config.toml
head_dim = 64
positions = "rope"
init = "normal"
init_std_down = 0.0
warmup_steps = 200
Each number is 128 + 32 x the weight over its row's rms, rounded and kept within 0 to 255. Layers, rows and columns count from 0. The size above them is the row's rms in percent of the matrix's.

# layer 6 attention query, 320x320, rms 0.0833, rows 179-191, columns 240-319
size [101 105 104 111 114 116 117 129 131 124 131 112 124]
[[145 125 174 105  66 147 125 174  60 156 138 143 143 108 148 152 123 143  86  93 128 177 135 114 136 108 163 165 120 109 110 139 137 105  58  94 169 117 132 125 153 122 138 144 115  82 147 167 121 149  89  97 143  98  76 143 181 131 132 125 143 218 164 167 144 121 145 121 157 127  78 110 151 119 120 138 130 130 170 181]
 [ 86  93 100 120 117 116 127 119 106 147 114 112 124 143  83  99  93 137 199 122 105 162  92 131 183 150  88 102 163 128 123 127 129 115 121 124 124 133 142 118 105 141 163 118 141  72 121 127 138 105 101 143 123 115 157 103 110  91 134 107 134 153 145  97 141 138 145  75 180 156  50  93 124 129 202 115  99  75 172  98]
 [182 125 108 158 138 180 221 141 122 128 141 142 148  54 134 141 120 162  84 141 127 127 116 157  74 133 169 154 162 116  93 102 122  97 112 117 123 120  65 146 131 255 134 130 114 159  80  88  97 143 136 150 113 156 115 114 136 111 130 133 146 130 142 128 104 151 114 145 143 164 125 190 127 186 141 217 150 107 119 158]
 [103 124 170 161  80 153 147 125 127  85 135 134  99 139 140 173 163 126 109  73 143 164 122  46 178 209 131 140 172  75 148 126 114 168 169 116 115 123  64  89 140 139  94 145 175 121 119  77 120 153 100 125 137 165  72 135  93 112 130 135 135 129 117 147 106 171 115 160 111 145 120 108 121 182 119 104 129  76  77 174]
 [ 79  69 124  68  93 223 141 107  96 146 114 138 106 174 123 160 193 168 148 135  95 110 160  84 142 119 132 104 127  68  44 104 135 182 166 149 117 114 141 144 181  98 100 108 157 107 132 114 166 124 115 120 101 167 147 155 161  86  98 120  91  97 133 100 161 151 162  99 148 101 124 170 136 126 141 114 125 141 111 123]
 [ 67 138 133 119 111 216 126 114 173  85 104 182  92  66 105 140  99 160 136 171 132 127  89 125 193 141 117 189  93  86 122 138 162 135 107 120 142 104 140 164 121 109 145 146  63 141 153 202 144  85 197 126 197 210  77 179 120 137  63 124  75 171  88 132 132  80  95  98 123 128 139 108 120 117 104 138 119 152 166 136]
 [106 165 130  29 136 126 108 185 146 118 142 153 109 117 153 117 179 167 115 119 124 138 122  74 187  92 101 120  83 155 171 183 152  94 117 160  82 132  77 118 127  96 118 111 105 188 161  94 149  97 199 102 136  93 165 156 110  96 139 178 125 131 113 127 134 105  93  97 134  59 102 121 193 142 123 135  90 141 104  89]
 [172 133 111  74 138  97 130 108  63  96 138 153 127 146 192 137 160 138 128 138 140 174  86  72 179  84  96 156 115 107 128 137 141 141 134 153 137  95 146  62 127 165 149 133 121  83 152 135 145 133 145 129 129 172  91 167 132 125 114 212 128 163 120  88 183 175 111  78 173 139 167  76 112  82 124 124  87 106 110 137]
 [152 116  81 123 188 139 141 199 135 161 159 141 107 119 123 178 104 146 154  70 143 171 153  92 137 137 117 118 107  81 110 184 185 104 103 167 147  98 187 137 156 143 136 114 152  93 135 155 117 119 154 136 137 152 145  63 127 179 153  71  89 121 139 113  87 130  92 106 171 123 120 143 149 112  82 155  51 109 163 101]
 [145 172 152 110 188 104  99  98  98 149 110 113 179 191 122 193  84  90 165 136 102  85 103 123 134 113 106 128 111 123 107 139 109 165 113 104 117 124  96 122  93 112 129  93  77 122 114 163 122 142 113 101  92 162  72  91 130 153  97 107 151 170 166 113 114 105  68  95 119 113  86 131 163  84 107 118 120  50 129 155]
 [161 130 160 129 122 153  70  66 141 121 100 136 157 156 165 174 197 103  97 186 165 108 146 144 113 107 128  78 143 113 196 161 156 128 159 119 170 102 155 120 172 141  53 128  65 145 140  81  81 163  90 147 112 158 164 108 110 102 152  78 130 118  51 106 145 135 182  63 121  66  87 129 126  87 178  86 111 168  99  71]
 [178  95 105 147 108  97  90 117  90 148 131 138  97 149 102 124 182  96 118 211 141 145  77 145 159  89  80 145 108  78 112 110 126 153 171 153 152 154 176 174 117 104  84 117 153  98 105  94 112  87 158 159 182 123 142 120 161 132 145 123 166 126 147 137 136 194 116 186 192 123  84  95 127 132 124 112 128 139 101  84]
 [162 176 117 117 132 154 142 148 185 122 139 127  76  89 158 172 155 140 155 131 103 154 147 155 119  79 141 151 170 129  80 145 136 125  94  61  62  72 132 150 129 147 163 141 177 124 187  74 162 113 167 117 158 172 167 102 123 191  75 114 151 115 140  93  73  65 100  52 107 136 133 128 128 110  45 129  67 119 180 156]]
# layer 6 attention key, 320x320, rms 0.0825, rows 179-191, columns 240-319
size [101 113 107 116 117 114 121 128 132 122 133 116 126]
[[147 150  84  92 115 150 140 103 134 165 133 156 118  74 102 114 166 143 105  87 116 139 152 127 130 131 135 170 175 110  53 196 131  83 135 121 100 111 116 156 121 112 126 133 163 159 113 131 153 137  97 123 175 130 155 188  86 138 122 168  90 132 106 140  79 124 123 134 131 147 213 129 185 227 143 111 117 145  99 156]
 [102 119 136 136 120 174 144 169  75  98  92 131 103 140  97 147 116 103 171 106 124 143 163 135 165 108 124 128 157  89 179 123 113 163 136 116 151 106 160 111 107  89 157 115  95  81 138 161 143  89 179 147 150 143 142 164 121 118 109 158 127 171 171 107 117 113 128 167  69 155 136 107 123  31 178 124 132 158 118  88]
 [ 79 124  73 144 129 126 120 152 147 124 117  81 137  64 144 118 170 163  71 139 176  97 135 106 165 143 112 153 119 124  94 154 126 155  83 138 160 127  52 133 138 186 164 108  84 105 141 119  98 142 149  58 121 140 127 155  95 122 111 168 113  28 135 187  65 124  74 112  94 160 152 143 127  65 146 173  96  79  81 135]
 [115 172 107 152 135 139 135 169 119 206 145 150 139 184 140 190 163 102  77  87 135 184  43  80 136 184 148 118 128  74 109 161 129 138 102  92  99 134  58  71 127 135  68 144 178 165  90 123 104 158 166 139 146 101  92 137 149 158  89 118  99 129 113 137 115  93  90 192 111 113 160 126 100 173 121 146  88 123 136 112]
 [121  75 120  89  76 142 143 101  98  74 162 147 147 115 110  90 148 111 116 147 102 105 115 141  88  97 113 133 120 135  86 132 154 117  85 161 113  68 113  64 121  92 104 125 152 153 173 134 163  73  93 178 116 127 142 108  73  85  91 127 105  90 184 161 137 121 125  94 165  48 131 121 154 119 164  87 103 159 129 146]
 [ 25 145 162 190 108 198  96  90 176 136 148 119  70 119 128 115 122  86  83 161 168  78 141  71 210 117 177 109  91 155 177  92 127  76  90 110 165  95 162 168 107 140 191 124 114 135 179 138 190 102 160 126 131 125 118 107 128 102  91 120  64 180  82 141 157 195 133 184 128 131 107 150 159  87 167 155 167 130  87 184]
 [152 164 124 104 133 155 168 111 139 190 133 111 110 148  77 126  94 107 101 126 193 100 182 144 149  68 159 130 130 120  94 118 173 108 113 141 101 111 127 135 160 129  98 118 122 175 159 134 149 129 128 109 156 135 170 105 126 136  78 179  93 131  74  77 144 112 107 117 139 107 115  97 178 143 169 175 139 123 121 107]
 [112 128  90  62 145 140 137 186 106 143 112 136 170 152 173 162 147 131  88  96 136 142 120  91 116 145 110 111 125  75 161 156 174 105 151 111  70 114 128 134 162 198 133 151 130 144 132 103 128 116 176 162 114 138 114 148  86 179 147 109 135 123 126 106 128 154 101 138 110 160 132 151 138 139  97  66  82 180  85 165]
 [ 91 125 122 165 123 100 130 103 167 118 142 189  78 165 109 149 108 121 161 127 133 125 132 119 152 172  91 119  68 152 109 166 162  93 111 103 139 142 124 155 156 144  99 149 156 168 135 107  94 145 103 136 148 112 114  99 151 160 151  99  66  82 128 114 134 135 158 172 138 211 120 165  87  86 124 105 118 184  60 100]
 [123 139  94 133 121 107 186 133 140 139  88 121 131 151  96 192 108 139 133  89 119 214 121 155 175 132 170 160 103 126 115 114 112 127 118 114 147  96 159 122 146  81 136 161 122 128 155 120 113 161 111  92 109 102  88 176 102 129 179  80 100 142 129 143 126  77 148 141 122 162 116 114 104 116 124  98 149  85 114  93]
 [153 176 142 157 111 158 122 126  96 179 111 138 182  95 172 138 103 170 112 157  76 126 142 160 161  68 108 191 102 163 131 145 146 124 162 118 122 142 145 113 151 144  60  78  84 142  88 101 133 172  58 143  98 114 148 123 156 151 128  88 148 150 106  81 123 138 137 109 145 166 140  93 148 108 110 121 129 182 146 101]
 [162  77 169 143 120  54 131 135 154 181 182 128 139 143 114 109 121  90 137 137 179 183 192 217 124 108 127  94 157 102 135  80  74 127 183 102  77 147 131 154 160 106  86 145 136 104 108  92 114 146 135 167 185 152 147 157  97 126 107 109 146 175  86 152 123 215 149 128 118 123 156 171 145 139 117 152  87 170  90  95]
 [120 137 139 156 146 115 115 133 159 153  73 136 158 133 111 158 156 140 143 129 115 172 110 117 129  67 116 153 183 137 146 105  65  96  87 139  77 144 164 135  91  95 123 105 137 103 141 105 151 131 125 122 117  77 159 131 135 200 108 137 167 187  96  74 145 144 120  86  66 166 133 121 127 198 158 161  84 114  76 107]]
# layer 6 attention value, 320x320, rms 0.0889, rows 128-157, columns 240-319
size [ 88  89  93  88  93  90  87  87  89  89  91  89  91  89  90  82  83  99  83  92  92  90  84  97  90  89  92  93  97 101]
[[124 115 143  71 171 132 127 130 158 140 133 108  84 128 104 147 134 125 150 130 105 148 100 133  81 167 110 175 152 121 106 119 163  85 129 155 176 101 123 118 131  58 167  75 102 140  87 106 140 106 149  36 128 128 157 255 174  96  76 120 111 131 130  97 122 108 136 140 112 137 138 148 132 191  95 196 136 144 138  98]
 [ 91  92 148  57 157 136 141  79 149 177 102 165 112 145 142 185 155 101 146 166 103 120 147 170 103 136  80 169 153  82 101 107 117 140 188 167  94  93  91 159 126 167 121 145 168  91 116 129 139  93 167 154 116 161  85 148 222 162 117 151 143 151 143 110 130 195 135 107 142 145 114  73 186  89 121 152 120 140  98 214]
 [166  52 161 113  92 119 120 143 146 173 119 108 137  68 173 134 134 152 122 147 134 129 134 107 120 156  84 124 125  95 187 131 155  43  99 119 125 149  95 108 128  82 127 107 132 159 165 133  87 143 188 205 168 105 118 115 137  90 126 126 110  67 134  85 196 161  90 161 153  52 117 101 127 107 189 144 133 109 135 117]
 [ 65 120 101 148 150 175 148 101 123 113 135 155 113 147 110 130 107 157  92 166 170 114 144  95 121 157  55 111  98  99 113 109 111 148 168 112  98 117 118  90  90 171 136 107 127 112  93 147 120 126  94 157 135 127  83 182 140 130 170 190 164 154 115 231 180 139 104 151 100 124  84  97  62  88 129 127 168 158 120 176]
 [164 151 100 154 119 154 125 110 122 150 108 102 155 142 213 138 193 132 100 149 107  97 126 153 121  88 207  96 184 120 133 120 161 123  55 115 139 161  59 140 127 127 177  92 147 156  63 113 147 158 144 103 190 174 103 129 116 175 135 125  97 149  89 161 109 129 101 182 121 109 176 114 148 151 199 111  91 165  85 144]
 [115 103 134 119 131 103 123 128 139 128 111 111  85 153 134 147 159 140 158 176 122  93 113 105 150 164 134 152 109 108 151  98 149 110 136  93 218 128 108  81 164 184 103 118 175 159 126  92 113 132 130 120  96 139  70 116 108 127 142 156 142 175 140 140 108 157 153  87 130 137 119 151 172 109 102  99 133 171 137 114]
 [146 170 136 117 126 146 115 151 167  96 150 128 123 139 138 160 113 158  79 166 167 139 138 133 106  71 155 161  76 105 140 179 128  55 102 132 127  85 165 135  96 116 156 128  45 123 119 148 124 156 136 128 141 148 118 108 113 137 100  78 106 121 156 168 111 108  76  83 140 146 117 151  29 122 131 101  95  98 179 130]
 [132 124 127 185 138  85 163 158 109 100  94 164 152  77 169 165  95 122 110 167  62 124 126 105 135 129  67 136 219 167 158  97 207 108  95 166 119  81 126  72 164 120 143 123 185 118  68  72  74 178 140 150 144 154 143 118 119 151  78 116 109 137 150 171  95 169 150 125  51 136 128 108  75 136 117 185 148 153  73 104]
 [139  96 110 117 106 103 112 148 142 171 157 103 174 159 138 101 160 105 160 124 185 128 106 198 119 160  93 127  89 130 105  79  50 123 158 159 136 122 151  26 108 146 118 114 112 101 134 244 167 109 169  63 114  99 178  72 168 129 116 113 146 130 123  89 121 117 101 129 103 106 164 149 159 122 175 134 126 140 123 119]
 [166  99 129 138 164 138 106 159  72 154 126 151 150  55 147 134 116 139 154 180  72 192 144  88 109 164  96 144 123 124 123  94 142 189 139 172 118 100  53 122 157 125 136 138 165 140  50 177 118 132 137 121 164 138 121 134 167 179  49 110  67 165 119 192 126 141 110  79 133 128 151  93  59 140 120 170  92 144 111 167]
 [127 165 167  85 213 117 135 161 105 129 152  85 135  61  67 100 120 112 179 159 108 130 151 101 129 117 120 145  81 171 169 122  90 107  81  85 153 179 136 132 195 115 152 140 163 108 167 175 153 133 206 100 130 125 137 175 164 101 169 124 135 110 168 190 140 128 162 143 111  94 138 120 113 231 141 117 148 174 136  76]
 [161 116 135 116 109 147 145 110 172 126 103 162 125 139 163 151 180 105  91 158  74 110 122 126 147 146  24 164 143 105 109  96 136 214 143 187 154 165  90 204 125 208 145 137  79 153 155  99 188 168  86 100 143 126 120 142 171 104  89 129 138 153 108 146 132 148 109 151  71 155 100 100 155 157  93 147 137  99 167 135]
 [220  72  91 141 119 128 105 110 135 111 138  75 105 113 169  88 129 145 122 127 130 142 112 130 192 133 175 106 162 151 102 103 126 125 155 103  85 126  92  98 109 100 161 154 201 123 147 115 109 134 142 125 130 160 146 149 170 116 220  98 139 145 135 161  67 163 146 104 181 106  97 140 124 102 122 178  99 141 127 120]
 [150 140 117 164 138  84  62 125 104 137 110 128 123 169 151 155 147 163 163 124 121  86  81 124 119 156 146 179 127 104 103 167 117  90  90 188 144 107 162 145 182 113 124 142 119  76 131 134 147 137 123 101 130 160 149 125 148 151 147 100 125 178 126 105 159 140 123 103 135 152 156 128 165 186 142 138 103 164 115 111]
 [130 184 169 150  68 134 114 128 200 152  96  87 113 119 138 108 110 139  54  77 143 151  93  97 106 186 121 146 147 159  61 137 143  38 146  94 131 190 162  93 133 124 146 149 143 150 126  92 125 148 133  78  85 183 123 143 167 104 109 175 146 167 105 163 104  90 154 119 139  62  65 203  99 118  74 121 120 159 116 140]
 [124 121 131 211 147 152  96  91  26 180 122 158 135 163 124 112 131 155 170 112 112 139 129 117  33 158 103 125 133 125 189 156 108 105 152 126 106 120 112 112 101 172 162 124 115  98  91 103 137 133 138 142  64 155 121 127 130 155  53 156  93 134 111 120  98 161 155 110 157 135 100 128  50 170 121 135 168 135 145 123]
 [126 131 107 170 153 121 124  84 106 138 126 119 107 111 166 132  90 123  72  97 119 127 109 119 118 101  95  71  72 111 177 175 184 188 107 160 108 139 156 135 174 181 156 136 116 145  80 120 132 183 111 173 124 165 106 141 119 108 107 134 149 152 126 171 143 147 107 223 124 149 115 164  98  97 153 111 170 104 131 133]
 [ 61 117 123 136 169  98 156 105 115 160 120 167 171 118 148 194 153 179  52 122  47 125 130 139  92 130  92 133 113 146 116 157 185 176 104 170 158 121 134 190 119 117 132 101 153 147 152 163 140 150 147 149 139 147 127 137 146 139 111 131 132 137 122 112 136 168 178 118  86 167 124 152 176 131 116 170 149 173 104  86]
 [179 114 150 220  73 111 121 142  93 129 111 101 156 133 163 150 110  78 132 110  86 151 143  86 143 124 162 131 157 118 114 125  93 136 128 135 193 107 132 119 140 133 186 159  37 131  71 130 129 167 171 126 121 170  97 192 149 125 152 140 119 126 136 146 161 164 141 159 126  84 119  74 118 196 118  77 171 156  69 145]
 [ 86 134 117  71 128 191 161  80 126 119  96 164 127 115 136 119 182  84 119 195 166 138 109 125 107 168 120 154 124 110 185 115 159 136 181 107 177  47 158  81  79 132 117  90 176 137 129  63 133  94 155 173 132 156  68 122 148 177 169 124 135 169 151 112 129 124 155 140  87 150 102 149 163  69 167 117 123 120 105 153]
 [ 94 176 176 145  81 172 110 123 156 127 125  82  66 120  93 108 141 149 176 164 122 100 152 148  59 115 136 137 119  65 136 145  95 152 122 116 149 141 159 155 119  93 151 156 137 138 122 123  94  68 151 166 119 152 131 129 169 136 118  97 105 170 114  56 118 147 112 140 152 174 105 189 199 128 129 131 140 113  37 108]
 [128 182 162  72 142 126 127 143 146 164 127 148 165 143 125 155 147 187 161 166 161 132  93 184 185 187 122 150  94 129 118  46 132 135 169  94 138 134 129  86 170  86 116  82 102 132 149  90  99 138 142 128 105 157 125 113 166  99 172 133  99 165 193 165 129  86 134 156 173 174 173 164  73 113  87 136 109 137  63 147]
 [134 173  69 161 102  72 138  98 119 107 153 104 120 114 138 115  74 104 158 105 170 127 141 149 120 176  80 151 146 114  49 130 158 150 109 127 137 108 196  74 152  77 109 210  97 160 122 133 150 117 103 120 118 107 155 163  42 113 133 124 157  88 189 118 136 103 167 100 187  78 139 173  92 116 142 132 111 133 132  84]
 [ 66 112 153 177 153 126 127 148 156 102 167  89 136 153  82 123 140 147 168 130 121 115 136 173 135 113 151 112 159 134 122 119 117 119 107 121  92 170 185 137 162 104 145 127 124  87 147 115  82  96 137  98  99 126 158 122 108 109 131 129 111 134 138 148 110 111  91 155 191  71 138 145 196 125 117 139  88 162 128 102]
 [111 189  82 170 103 120 144 159 129 145 158  74 132  86 113 109 169 135 117 200 113 125 103 182 157 115 108 103  86 111 150 133  93 199 152 118 175  86 118 122 203  75 156 105 174 139 124 142 157  95 105  82 160 130 151 127 113  72  69 127  95 194 161  98 116  91 160 180  96 161 165 148 147 114 150 142  78 159 116 161]
 [182  59 105 144 134 100 129  91 164  94 165 135 133 130 150  94 116 137  88  94 117 110 123 169 116 160 107 121 151 140 114  84 159 151 165 180 160 206 117 129 142 128 148  95 150  75 150 126  86 149 176  62 162 130 113 119 156 129 166 125 167 161 171  99 131 162 128 129 171  92 154 122 135 135  90 157 134 126 165 125]
 [105 181 159 169 135 143 114 139 179 150 155 107  43 175  88 114 119 118 160  99 142 206  49 154 147 131 184 157 122  76 166  87 155 132 155 133 152 164 194 126 156 121 179 119 107 139 118 128 106 169 125 133 117 134 139 134 150 172 150 154 136 174 161  93 130 130  78 138 150 112 150 157 163 102  79 143  82 160  96  97]
 [161 143 149 137 132 134  98 177 116 103 167 128 113 173  91  97 187 135 121 151 106 117 181 145  95 112 164 145  73 177 111 164 112 162 150  64 166 125 165 155 136  88 147 123 101 181 199  83  95 107 135 117 164 111 140 122 100 151  88 145  95 128 149 148 106 125 145 128 170 118 111  62 137 125 187 138 103 133 151 123]
 [134 157  61 138 142 109 190 145 115 122 185 113 128 101 103 195 139 187 126 140 109 180  98 137 100 140 135 126 126 159 145 175 179  95  76 106  79 128 102 136 129 114 151 134  89 139 148 122 130 122 136 137 130 141 138 116 137 102 180 125 100 118 145 152 149 161 167 126 210 108 107 150 128 137 102 164 102 142 128 114]
 [117  96 198 166 160 107 182 100  83 110 140  88 158 100 116 128 135 194 164 141 106 120 121  92 149 163 102 120 115 157  90  90 159 176 170 173 175 153 113 129  94  79 126 114 159 135 117 123  79  82 155  84 114 123 168 127 112 116  86 114  98  98 152 197 139 129 145  86 131 157 133 104 119 105 125 174 137 123 106 143]]
# layer 6 attention output (transposed), 320x320, rms 0.0861, rows 128-156, columns 240-319
size [ 90  95  95  86  90  87  90  88  90  93  93  96  92  90  90  89  83  98  88  93  94  92  85  98  91  91  94  92  98]
[[130 138 106  92 180 123  97 131 152 151 129 131 125 147 158 147 150 111 132 150 105 126  82 134 149 148 117 116 176  98 122 146 117 129 152 145 110  93 126 127  91 132 162  77 201 118 116 160 116 139  64 153 117  99 127 161 138 140 120 149 115 113 145 141 132 161  61 151 197 110 142 112  97 103 133 176 122 182 101  80]
 [185 132 130  71 141 124  84 161 140 116 120 167 110 180 152 132 129 162 100  77 172 210 133  89 150 188 113 121 132 173 136 177 102 154 160 146 180 135  91 110 144 166 169 124 141 121 122 175 135 139 165 154  79  90 107 106 129  30 141 152 106  43 153  77 171  96 171 165 155 114 151 111 144 124 119 133 173 124  66 158]
 [118 151 122 210 183 134 153 125 161 164 124 119  95 106  75 137 160 148 106 177 132 120 105 164  97 129 166 111 170 172 116 143 147 114 152 178 100 152 185 172 144 146  82 133 216 125 155 110 127  73 158 109 119  85 160 128 177 150 157  58 144 132  98 124  90 175  98 148 135  78  81 102 193 114 104 148 159 159  95  95]
 [ 78 138 139  92 139 121 154 184  71 186  97  78 141 154 182 159 137  95 151 131  93 189 130  84 127 163  67 124 116 137 118 100 123 132 126 139 108 139 172 135 221 156 132 123 162 152 119 130 151  90 109 110 107  96 203 115 140 180  91 121  67 101 130 110 116 112 124 109 162  85 150 154 171 127 123 145  66 124 112 124]
 [141 146 133 138 132 100 121 143 126 166 162 125 132 158 196 171  77 134 163 162 146 213  86 120 141 161  82 171 139 136 125 109 153 203 183 177 152 165 124  77 152 103 143 117  98 143 111 180  91 121 129 175  96 143 108 107 135 102  93 131 121 166 157 116 164 126 110 129  79 162 109  70 127  80  97 136 131 126 125 137]
 [ 65 114 139 143 172 136 108 117  91 197 145 167 188 144 141 155 117 121 137  86 131 190 143 131  50  91 127 123 126 159 177 148  96 150 100  82  84  98 192 123 138 133 129  80 111 108 141 143 137 160 185 194 109 142  81 161  67  92 147  78 156 109 125  74 185 112 124 116 113 212 131 114 107 107 110 109 116 140  99 149]
 [100 104 105 118  99  78 127  80 129 111 112 145 175 120 105 147  71 123 103 120  95 132 145 171 147 124 132 105 142 106  82  79 133 147 164 145 204 186 129  81  89 120 124 143 117 174 158 123  53 136  93 118  96 117 160 150 145 141 169 118 180 111  90  61 135 119 136 228  43 114 141 119  95 126 145 140 153 148 146 185]
 [115  81  92  98 164  92 166  96 178 148 147 140 117 132  95  91 171  64  98 165  73 125 134 178 132 186 131 133 128 127 103  79 136 161 115 177  92 159 136 220 173 109 117  93 131 113 148 137 150 112 152 106 151 151 110 140 118 110 128 171  97 132 123  90 131 117 124  90 126 116 115  95  92 152 100  85 176  59 139 158]
 [100  68  96 135 141 137 115  92 113 141 131 163 106 101 139 137 111 157 150 114 121 122 177  70 119 213 166 160 162 132  79 148  88 115 138 132 104 135 117 178 111 171 100  87  80 146  64  65 121 143 135 178 194  74  93  98 125 142 136  88 108 135 109 119 172 160 171 112 195 136  74 161  89 141 137 121  80 171 113  88]
 [163 151 112 153 152  97 144 139  94 118 100  80 121 131 125 129 129 176 107 121 112  87 113 152 129 146 101 155 176 136 110  82 156 157 115 171 137 165 177 159 146 199 138 122 134  81 161 181 134 141 168 147 148  84 154  94 123 111 153 171 142  92 178 107 150 175 150 155 149 112 141 108  87 117 130 164 165  25 142 115]
 [177  14  85 145 135  58 112 127  54 142 139 188 117 123 157 100 139  89 143 132 133  87 190 159  97 177 112 139 154  81 147 158 159 113 132 131  56 169 143 158  87 112 138 127 190  86 124  83 145 117  88  99  94 217 156  76 128  96 123 116  88 107 168 167  75 152  95 162 154  89  86 120 180 113 153 124 130 107 119 115]
 [ 94 149 141 175 132 145  75 144 144 186 114 149 104 190 126 163 134 115 183  83  83 132 119 150 129 130 140  80 100 103 102 125 130 132 151 123 121 123  85 123 115  97  95 120 116 127  77 162 134  74 141 111 134 123 175 100 113 152 116  53  65 170 126 137 148  73 131 112 201 139  97 115  85 135 117 113 147 151 161 170]
 [129 114 130 101  81 130 195 114 105 166 136  35 122  85  92  81 100 138 125  68 120 121 144 143  90 135 154 128 124 144 157 176 160 125 116 131 140 140 174 137 134  95 140 125 181  63 165 120 123 146 160 200  74 119 170  89  85  59 117 103 119  91 111 170 179 145 146  77 143 124 140  75  62 163 122 103 147 140  90 102]
 [175 123 127 170 130 158 122 129  97 111 129 105  78  67 130 136  88 131 136 123 203 178 109 152 100 124 142 188 143 118 111 149 130 159 107  98  87 117 161 109 106  87 122 167 173 139 115  85 161 146 181 168 114 198 122 175 124 123 167  78  90 134 138 103 156 158 183 127  96 178 137 132 126 152 156 157 101  90 158 155]
 [145 114 158 129 115 126 145 124 165 149 158 129 144 166 147 136 164  89 157 112 144 164 109 117 117 162 183 134 184 138  74 132 138 162 184  98 125 133 104 131  95 116 156  60 196  57 108 137 176 125 122 145  88 111 103 111 133 151 125 128 138 105 123  69 107  95 161  76 166 163 155 145 130 148  88 104 179  61 154  77]
 [158 165 156 115 127 102 165 134 120 121 134 174  54 113 189 112 131 101 148 157 123  65 145 158 109 142 137 171 184 105  74 117 133 156 129 117 122 190 101  59 178  69  99 184 142 125 100 147 180 145 118  80 115 149 129 124 147 130  87 130 140 115 122 110 114  99 117 146 158 131 121 192 142 133 100  93 169 131 183 164]
 [130 147 112 101 202 118  78 159 141 140 159  86 130 183 111 181 137 134 119 149 101 160 116 176 114 111  91 104 150 149 140 146 154 135 125  45 148 142 146 140 127 120  59 197 139 115 119 133 149  80 110  99 157 165 165 122 180 105  87 194  81  95  89 131  75  57  85 132 141 123 106 121 111  80 184 137  95 130 136 163]
 [142 138  69 136 139 113  94 114 162 127 151 126 127 104 168 143 191 152 135 171  76 151 154 166 111  95 122 161 123 111 107  73 100 113 185  91 186 170 123 135 137 153 116 136  88 146 106 110 146  42 124 132 124 113 185 187 180 133 110 100 129 109  69 174 150 137 136 137 152 221 134 116 114  86  95 152 178 160 127 163]
 [130 136 103 121  87 119 112 149 128 145  96 151  89 137 196 132 146 116 168 103 165 153  83 123  57 144 103 151  81 176 155 124 126 139 114  62  79 125 111 143  98 153  94  92 160 132 178 130 103  73 115  75 171 178 130 163  50 140  59 172 199 133 109 138 114  86 175 125 112 185 131 102 146 151  52 158 119  75  62 119]
 [179 162 213 121 161  63 113 107 212 105 132  98 141 101  97 114 139 126 141 117 117 143 113 113 124  89  67 159 138 141  97 108 126 145 109 120 106 102 105 103 114 140 188  61 110 156  89 178 105 146 160 108 102 134 123  98 135  99  75  89 140  95 140  87 114 132 131  93  72 128 141 130 107 131  90 116 128 110 117 122]
 [ 55 151 136 158 146  89 154 100 111 138 150 158 152  99 197  81  88 112 106 185 175  96 104 158 110 161 142  91 111 157 105 114 125 103 107 107 108  96 148  56 109 122 134  58  61 117 130 183  71 159 166 133 124  88 100 137 124  63 141 133 111 125 150 118 203  81  51 145 119 143 180 110  85 155 121 134 140 108 141 170]
 [146 103 140 142  86 204 199  83 112 138 145 167 152 151 132 149 131 145 120 150 130 108 178 141 182  72  84 140 152 188 121 132 141 138 115 148 112  90 135 183 145 179 180 143 127 176  58  97  97 113 114 132  89 130 121 196 138 162  80 113 169 112  77  49 135 121 119 128 162 125 165 130 146 206 102 187 124 183 109 112]
 [108 128 149 105 110 108 139 177 107 130 112 156 145 142 156  75 154 136 116 127 133 150 155 112 170 145 137 103 129 122 141 104 135 168 161 128 161  76 133 133 156 122 126 173 126 112 158  96 144 105  75 128 134 130  89 131 133 114  89 182  83 124 164  69 162 135 128  92 116 120 147 127 124 122 138 154 118 133 137  71]
 [ 81 154  61  69  85  99 170 136 134 138 159 154 128 127  99  97 119 170 105 206 131 129 136 112 107 143 148 104  86 192 123  94  59 113 181  99 193 109 125 172 165 147 183 123  98 177  86 118 100 164 147 120 159 118 114 132 139 137 112 168 141 159 115 140 152 160 129 108  65  94 164 130 134  48 144  98 171  72  71  88]
 [120  81  82 106  99 109 104 129 121 140  68 154 120 148 109 160 131 126 182  67  86 131 100 191 164 140 138 122 111 145 110 137 123  98  67 146 130 148 148 149 132 183 150 103  86  91  86 132  97 141 121 152 111 179  97 173 147 135 115 150 138 128 175 149 138 177 133 147 124 208 112  62  76  91 143 210 157 113 145 119]
 [107  96 104 144 144 119 142 160 150 138 108 120 187  42 140 160 189 114 135 141 127 177 134 181 151  74 120 159 139 152  94 165 143  86 135  81 128 117 148 163 115 139 134 124 130 184 109 144 161  35 151 122 136 106 124  77 106 122 131 140  55 116  80 110 145 130 129  70 105 139 141 113 213 126 131  89 221 142  90  91]
 [149 169 131  83 101 138 120 155 115  95 113 177 133 141 181 128 136 142 146 211 183  99 120 159 131 115 147 115 116 142 132 123 118 126 112  98 118 143  76 150 160 167 127 119  82 141 132 140  79 118 168 121  78 167  79 149 108  67 130 148 122 152 108 112 119  99 167 127  76 122 171 120 139  85 134 107 109 119 121 140]
 [157 103 103 127 100 148 128  86 198 181 136 150 120 114 150 136 130 127 114 104 103  92 141 114 107 127 138 102 108  99 148  70 137 174 170 161 173 102  76 204 120 127 167 116 128 116 120 137 155 123  74 131 131 174 134 168 154 204 119 125  77 113  89 139 111 144 114 175  29 188 133 200 186 104 162 178 133 128 113 138]
 [151 176 130 107 163 147 120  64 127 105  87 117  95 171 130 148  95 219 114 129 103 110 141 146 100 108 117 151 141 129 128 117 167 140 175  96 155 179 149 127 120 161  89 146 158 140 137 111 114 173 140 107 119 123 122 208 167 171 161 135 139 102 186 161 121 185 127 123 121 131 113 100 166  84 107 134 105 190 138 115]]